{
  "n_layer": 8,
  "d_model": 448,
  "n_head": 7,
  "n_kv_head": 1,
  "head_dim": 64,
  "d_mlp": 2240,
  "vocab_size": 2048,
  "activation": "squared_relu",
  "norm": "layernorm",
  "norm_place": "pre",
  "norm_eps": 1e-06,
  "positions": "rope",
  "rope_base": 2030.0,
  "rope_fraction": 0.75,
  "qk_norm": true,
  "attn_scale": 0.139,
  "bias": "none",
  "tie_embeddings": false,
  "parallel_block": false,
  "extras": ["capped logits"],
  "init": "orth",
  "init_std_qkv": 0.0625,
  "init_std_o": 0.0625,
  "init_std_up": 0.0625,
  "init_std_down": 0.0,
  "optimizer": "muon",
  "lr": 0.00709,
  "lr_mult_o": 1.5,
  "lr_mult_down": 2.0,
  "beta1": 0.95,
  "lr_head": 0.00348,
  "warmup_steps": 0,
  "schedule": "wsd",
  "decay_fraction": 0.793,
  "decay_shape": "linear",
  "final_lr_fraction": 0.05,
  "batch_tokens": 16384,
  "seq_len": 1024,
  "doc_mask": true,
  "train_tokens": 223600000,
  "steps": 13648,
  "dataset": "wikipedia_en"
}
Each number is 500 + 25 x the weight over its row's rms, rounded and kept within 0 to 999. Layers, rows and columns count from 0. Numbers have three digits each. The size before them is the row's rms in percent of the matrix's.

# layer 2 MLP down (transposed), 2240x448, rms 0.0997, rows 1987-2043, columns 0-55
106:481541474480562497497473537499469519495548494488483489477533501465485529466484497517470478492495495491512482478539500491519467499536528541515522491490473490511526524461
112:510463513522515501523508494480519521429509496482488493466539518537500491506483489482521534474449523506518482509486498494483520484530532505475511481506467529443479524493
109:519505463493515491446519453476528478511471468494505498480492514490499479510530467542453514528493509504447514505525492563510423471490484496511477529465532468520497450542
086:521469465499479481485524485501496491482474486518503529497454537513496490501548514520502500529510463499473510521501501496517478502469546498510534541499485485488489475495
094:465499491509476490516561498507470511506497482483514504511455479522481503500480472526511470465501482499481478473524443506510520462504496522517465486496478537476478504508
117:499441529446493476530527553467475507488490483551457507491482462485464490554479562488480487535526486515470471516500500510510510534469500459467487525460479535476514510519
116:510500534485482472461511465555492498500534511533477504502520512443481495503485510481478504492455431535468529501503516477459534531465496549471493487517479482521500482536
107:505536482473457505473487493507510465528520452525510545486473528506517497493528511483499504497501488533450479490484537496516450527499483587498497502490506511495533478479
103:531492510512525469555539506500492502503490482482529521496507497532485463542513521515483495529481522491513523486489489518542502486522484503494491513472460491505476491493
112:522517504505507478460489506565478507447470532508546442526474464526502527472494510511544458454465469508484481524478493522485524542516536473467515540550516509498524437472
089:512476462518504477523543495509496450512532455481453509527483496502529487505514493500491478466497503487481467509476485468508486464477472457506478512463527507514523488480
092:490476487495516485497481495484513453498487495513477487502478511488544526503479562498519515480517524481516532471489467523563446522491538516553535507514484501514506511513
099:530496518499514499524539557515483492521533452521524536512534479512497518476552539515479512470484485498506479509505516529469526507459478509490506477481483533545509498511
099:514499521520488453549536486497490499499472448451503475551495512526510493540473546511477487508466504539508513502441475501523519523512477511445502498432533527503490528525
084:474463543505526487444516528481495474465553528503539491522519512525476519534476492509480529499490492499519474523488478480496535479504443515515493532522464489527540478459
103:480490534524529482502484499528473488493529524439537473540477495502485461478508501470497477481500482519504528527525480511515482500506500497494513509447489513492484486457
115:500470489500457538486522477495492531494495520491474468526504504502492498475452527517502508519481524499481471490510458490493506491542489500487503519495462457484518518494
084:457510520445505505493478537541486552505490516534528480490495482468531477501469527485503497524464505486538504487531505523552476463481539473511469503438456477476490535442
104:492504477484505532491485530483506486481530533518474468496519515508535467453537521516466503488513506490487515520482499498459482493479490454533521481499508487536533460460
104:481566483529517463473473471472506506512513488507500535474517468485543525521479482515521480521482498474512513480498510502488468560496538508499517485476505497507499456490
135:443506534496523496548521508532495517497479519515459545467498541529514509536453501500519481512513499489515553509516483464478494493530508532484483461494501492515491498513
102:487521518512476526544511511497497514458502469530552537483558513512494524458537514466491521549484504480503499509489502537468504529518473457504518528513483509471531500502
103:530507505518485501515502532486482494471516493463497558505489508553460490511536506510510478501521460490515491506524482505566516517508468476493514491503461550512539481467
104:482528488475435500492478478471525510458493500497560504460530487521514449508494513501487500504487461517494493473502521482513523462538480500455510464473524508528461466500
088:490507498496456470466496486538466498511511490490505477486491531465476524473493485482510517512527494491520487530485526480494517490467490478466504450501503489495487458498
101:496492492484467492509484488502490504541444480492519490533441429542526542499449492482508472569490461479538534497479510501534479481473462485495458460501494475509490534480
135:489566491501513498495556504478481529544519479529464550517508516522502506537551462461483532506490557504490494485497504459473502508489503484491530524481494530503503462493
107:492545535477515493473467491506460498462523492522497500529523498459527544459499491475471524519497530495484483484519522489440511461483482484478498498517518473482484542526
124:485484480491495521457507501499501517536481524506511484524504520495503527538544498501498550514506485495520530475486484457495455521449520452519493498462518514515485476525
099:490453477510475525468509469540521508556512487496527509536514503513506445467518498486497547478461531503475540508521495502501501489520464504514515524474464473494533512495
101:523504504477521501494514490492489506501486533496527464555490472504481525450523453498496495482500531491466485482482522521489537517550517501543508507475484500531446468510
127:501467487474490507492498486501502462459501476497472460533467498493495513521526508505473463517514486512485502541472525488491538462483469484506485538488498514501532450466
085:515459466492461518501520500508515481537514513482546474539538551480539507510510544496517497494513453516506484542516490513499495535463486504484473501504487523535525538490
112:492510486506469515476536494545477473519484538508490497462474504501508525504490513485512476517481521464497505496478483486535550473510500508504541472519500527541517471505
117:498558535472523502506546464481531483514502467488506473516478492536470506516536480514548512511514528532519496490466478551473499488502505465497470513495519550496498465490
096:545485504494461480549490493498473486498490463466475466481496490513520491466501518509476538530488493461456523531506458489481494483473500483466462494499532475492500492487
112:501488471510483482481472519493491536482496485507493475515543445518478472486471536524505508530512531474473472522503514501524534483488501477488501468486525521542555468534
091:489500509487510469499487489506497482461518516472514439481510488516500492493467512464519475476509561487520504485510488513521466464482469538467506509494509529474482508485
122:514528485484498520487517478506465438497523456470528474501446500464487564481522468512509487483485528533527522554497495501505496486458530492483525503456507468487511540501
121:520520477493525492441507534486528553494508472513525520485512474489483466567520519494477503525469469497512470516469525468528487477513501461488504505496535496523548459443
098:472481480506513497479486467526495529550511527544448513483463502480476483516503530483548516471523519534520470484508513498500507482505509484511479513508563509486447498469
125:485466474471494493535462448486565511507487478441507506480518450527485523528454522519515449464532466494455484533480448493534469508500522461496535467495514485505487521512
127:538446488501494519490509465485461508497502473488549527515501462518531476489542485552491462449527538510512486509477494446472512488531540496478531489499500543490527490514
102:541505507520461507520491479487505512489503532463474527511479535538494486483481498518509489485468536473517519483494483525482515476543464521489494502509496499526500532514
117:488493481492486500485502528469467516501452490478497463437505526531506506497500549491444499472496448477468517488491559543520467481483533470483491509469465516512471501487
119:486507508447537532541547468502505511479492507496471475509511502510516519492492494493516493479504532508470495518492497481526492466522505481465540527467490507485484461485
101:492497487473449490455506494513481485489522495520476533522520533509504509477471484543497470428509482520489526499529509513574487513523510451507523509510498489513535509475
038:536496534481499506456500512492526479501483469503543433495498473496524519482495515461536503503495518501555494507542467478478548559510497509516475464457483471552524502520
106:520509443527487495465488520540474521484480521464490495489539484487489486500506520486492495449557527508502481508525483506475512480522500409499547479485528505495541489467
093:490534488522508495482519482475509508451521561510491513492526498544483517503515515490491526533507544514487500524506499479494494486481542503537462435494520438446556482511
095:520511474492463498457484486536500500485521516503474471455512513523434522526510499532530513518503490507531476511504476512523519550502475508537492510479480484473510513470
062:511499479510467444497538535518536469493500489487541484493528473524477525465509541473512499526468465483530470490446511471482489504507488536511515481461503461524481519482
091:459498498460495519492496456520501583466505482506499481509509517543505512494480462493487500495493460479533533536504497490519521537532513520517483495513497506551444506511
113:484472468508468469504521468476501485494497493516512532517517509534460491463489492508523537467482484494457510493470490535459482581490512525489531516518486478516508505472
114:523516538501507474533532517511468507497493504477454496483502519488499516543490520463489541489507496523462510505529509547539550488481505489481504539512499540498502480490
105:535496540508541523477478497531503543501513522494486467490481473570539457479485488536482490473490486448485495515535509474505490530543470501508510449512539494475481466513
105:548498506443454505516488435485506550468508478480493489522455497491483514516499526489492499491496480470493495458471478550490508499521535475482496481520490496494504505520
# layer 2 MLP up, 2240x448, rms 0.115, rows 1988-2044, columns 0-55
110:529473483507502493501498501483506459498490490480473461482475526485501535491493534518502498501478500472492503522484503532487505529502516526512484503534505514517466481540
105:517507527469494510544558491515531519490501473510514477499476476479530462506516485486540488465524507479494493519486476466478511499511493505532501497505501482504541448504
085:457500501483522520488471534522512515482533425504487511576486473557511498473543533494539517494512527497483509498518516489486461494450500493489467535475455511508509485499
090:469502526497494518481504519508506517536462475509507548536530518492497508487488487488535489499497500489490488461487493540488495463493527490469532525489524501478536442499
109:505505492507499473481541496531460531548504500506542470500457509490488516486532533483497496496537491525483476521540520481518546483491471493477508509488514514492479496503
103:531487529499490509500506479500493516530509518527475470533531475470535457497471505487471493491481485540471517463501476496461497519507444512468575529476482501469470519555
108:526500458532509478490531509506461451512486472495545487471471493486487533520509490461511465431481482530507481510431537515514493490474493505571536486494531494503525498495
095:497454475528497481478539532452493518514524530499509507571505466530518468488487532471535514516487483489482512509527500498514503519513502523512467488492525507520547478464
110:463466450485479523511472516503507482469502528522566505465477448526502526483521458519453470483491527471500507486564491486494480457483537497484559549515468536504483490506
094:509520519543500517513451518499509488512528541513497485524520475506477505552434469531540491488521455562514491523481495479511550495521531502495458470520511507509466509467
091:462527447506515486441462541480499508463491497509494468525498482522498511535461447527480506487504465513521489480493519498516494481511509533485488527529517460502498493491
093:556555452514512521478486555490463500500519529510520482500499545516502521487530521538477499449481507493507491525488529489529512514492482470495525524522484531486493520514
100:476513514521537539498498485523484484521507516478498514498481474511480504526510525473460477551486531510482505511509534497525506502505523482558517484483502499464534491501
087:505529532484462503520478494496498465453506500451496552537514537511533501499537467465482481459506543509467475532515494494532507485501520544459449518436497483446485527493
108:501521437508513497461538468508516490466504489500486486533523447516419473514523507507515505552495538507518503516456466503534496566533494553469493504475498493493499517508
107:504510506469506529479480473465488539542498474499538537516496480512519491485478473498451533580564490473479487484488470518528485520510486482492496508514493511514498516489
079:477500524515500534516503529513461506528507526534500547519499460466499541466512501462526497499502507517498481547491514577506471498500496468510467504489493512472519518483
109:493526508521488526500461472496527468465479524503491505515527507498489518503491502521460508513484500495573497481507534521539478543488511484450456477524494470529497464463
100:494522525473466517497526439541479528509496524446479487468488456485517510540482521497513527475477534442490482520490524481504501546489498528549504503520477506499509513511
111:438491487483533517463497462455468542482487544473483492518468513489500471472509500512532491498461465494466522474513506474487496507513511523502516470493451437477512484490
101:517475492510481539488539500531475517471477529530532512485474489489518487462524505477516495544508465503521503511488533506484553462529517538529532551543497529472488513514
109:529484491484509494478468421517496504471519495518517539486511494513534499483472464503499529479501475489480496508503450537528470511498492517477468517476504457494548524481
101:535522555528505452515527508459455479488537466472476451447491503516474482512495527525519525507445472486483473541504509479572525481468489456453495472500496518540469495510
094:480505512499529498510493471469468494549474504478467484517527565485483530477546489450518506493473484448523511477517489475504471523507483494544505455487492505475482498510
102:473516500475503497484501468503520515492465501482483494474501465476495463474486487492541531536498504534477551516522525524465467507522487541496490465529526490475454468470
125:465523500545477488535574504547484451485508500510525483469466484485514530526526511494500503531477497491504514499503461458476489578505469513524507465538494521463417474527
106:450488525512464488485481519477543534511488519513488518500500506526495505517493481509510493473546499453492551483486511470520470465492520491517470513481442528477478448512
107:531491501490514535541471484472486454510508530501511454532528479565516513494530528476473524514478485480502512493513560478477499498491499470502475510484503566515562520518
105:537499528510463505524500522511475492449491496517429493502507507494523512482453564539472465526506517497477479475518572504497466494484471486484484489499499511500517506484
108:430507481519513480501504544495532528509518493533525502467478502552533463496465494495508509550484550497483489502445523499522499499533511500512486489495528518511462496500
127:532460525589499552475480507500502520477553504467520531537501442512498486490530491481491508521501495512536480548502537501501484519514522486491466513494530451506488499544
087:455461484461504501511532500481499486469481515491500518527469481530496513528519531533494467525462490467496492497521524505518523494502514499504473454495529527470500509510
116:471497454496469508512494479486480517458510499549506506540481491483535499472500496502475475502484494486491515520505507490510481527492474535528473499485524512529513472473
110:474491516489472498502495482478498479522460537521508479471509504544543524468471511526542463531528519463479536488509490497462492503446505506499516474502534523507477517546
111:511520506527494522508532496514469530487472516469486528465487472501523474557490491479477490502488465459516472472527495462495486487504498466493448491502517488487506501519
110:533497473455465501509532538541493484473463523493509464510523521501522523481501481549493452531486540529493495470495462466539484490505470480496480478484517473513463484492
092:496487504488476518516514486489491530500510507480513488510489503527474515504542539505507480471476524448516480485545516520508550531517504533527479492473475521553509492463
126:558474498448540517491504500443487498495497486473482490494505501549503556484471487545484485509501521499493502476529514524468531472503510479499498492517506524487499536528
116:526466491516472462468499474478498493484519490497467496510506473543504495512522481524516500510502503493479462426522474526503472462481498519548514471550449498516502488487
100:504520501480465527483464512515467545529416527485536486534492509441521492492522526516447503538502545468481498510506538521496530498500530525472498518502489499477488461512
127:483561518462518488487476518468476475537527492498464492517526507491517493517520509504550520535508514506536493466529570478498477512541532520501508529493521531486473509485
122:533506511488479482534494503525525460466501525512509461526479505526514456488441545488485516537496508509471454456471470485517463560482522499510530504488484499504496499501
108:534479503546521526493516509499490503512474501523481511549487474508492523508495509506507509442524434507496503537505537492473491451444449501504486503520555518493504498478
103:458478473489521514531498501496454467520535493491542519501501481532524479478447476479462505498522465460497510470485494483465469454454517482485519506450462489551498481503
120:493487520520491490476554485531491507501440499487559475516473523518534514542519546495483494511486459511483514517536558492500498492487506469487484498522517474534506513504
106:491502503455530487485467495487501487497486490531489497483527505499483519511458472496486513497548486549492495452504492567492457531509480461467474496497460505490473517463
043:480492509509552500442550490511484507487513480466445488459472470515536549496505482540487458500494527492474503481526510536507470487511475465493491502499530524501469460465
096:465493494489490548464489512496464473497480485481508461458505484448538515481526490551487497498494530526491490513500481523492576482508488469475494497542491525469507521498
092:489492505487505494512530471497472517515526515495581509548462475487480503508567479513503503538477461470518526499509501464521500487441512531490487482511497500488514477491
099:532514449455517497494501471473516478484493528538529501518495498525505506510549496503453460482453480428510486482527485528552492504502519453533562444531519467497443472480
062:510469494508513478487515529462530505522530514521465494500511464510527516445479498472477498517482500504449475512488431489487503476497525546515478473501523529517502487511
088:526515483510535583447469492462475516486480499525522505539489502518523524506489493518467521494549473486525533470526512449498512517523463519504506528476516504490511490474
112:517503507478519502509513444470507508516458496463453506490501561511517483498522511540520510499504505509522506557501476502511518513484512538523525506459532512451532507507
114:465512482520520540473493449525501489529496489482497493483494492508476502482458472523523499480506458489481491520520462486526485531494471500485492520463499490476505474477
116:483550495457525495475523493453476533514507514539514513506482527512462479443525488538442449485508469478508480506476507550486551532527499517498502460498521469509509497480
110:483525487491486526524512499509465458520525472538500469509470522470457532543483459499528464488497512475513517517482537523497495495459501502503486504429507506516493468483
102:490545485455548496507487451500505520503494493527555487514490506506515484462512498509477505556552479521504538474513494509508477492509508488509497516514515474483519486525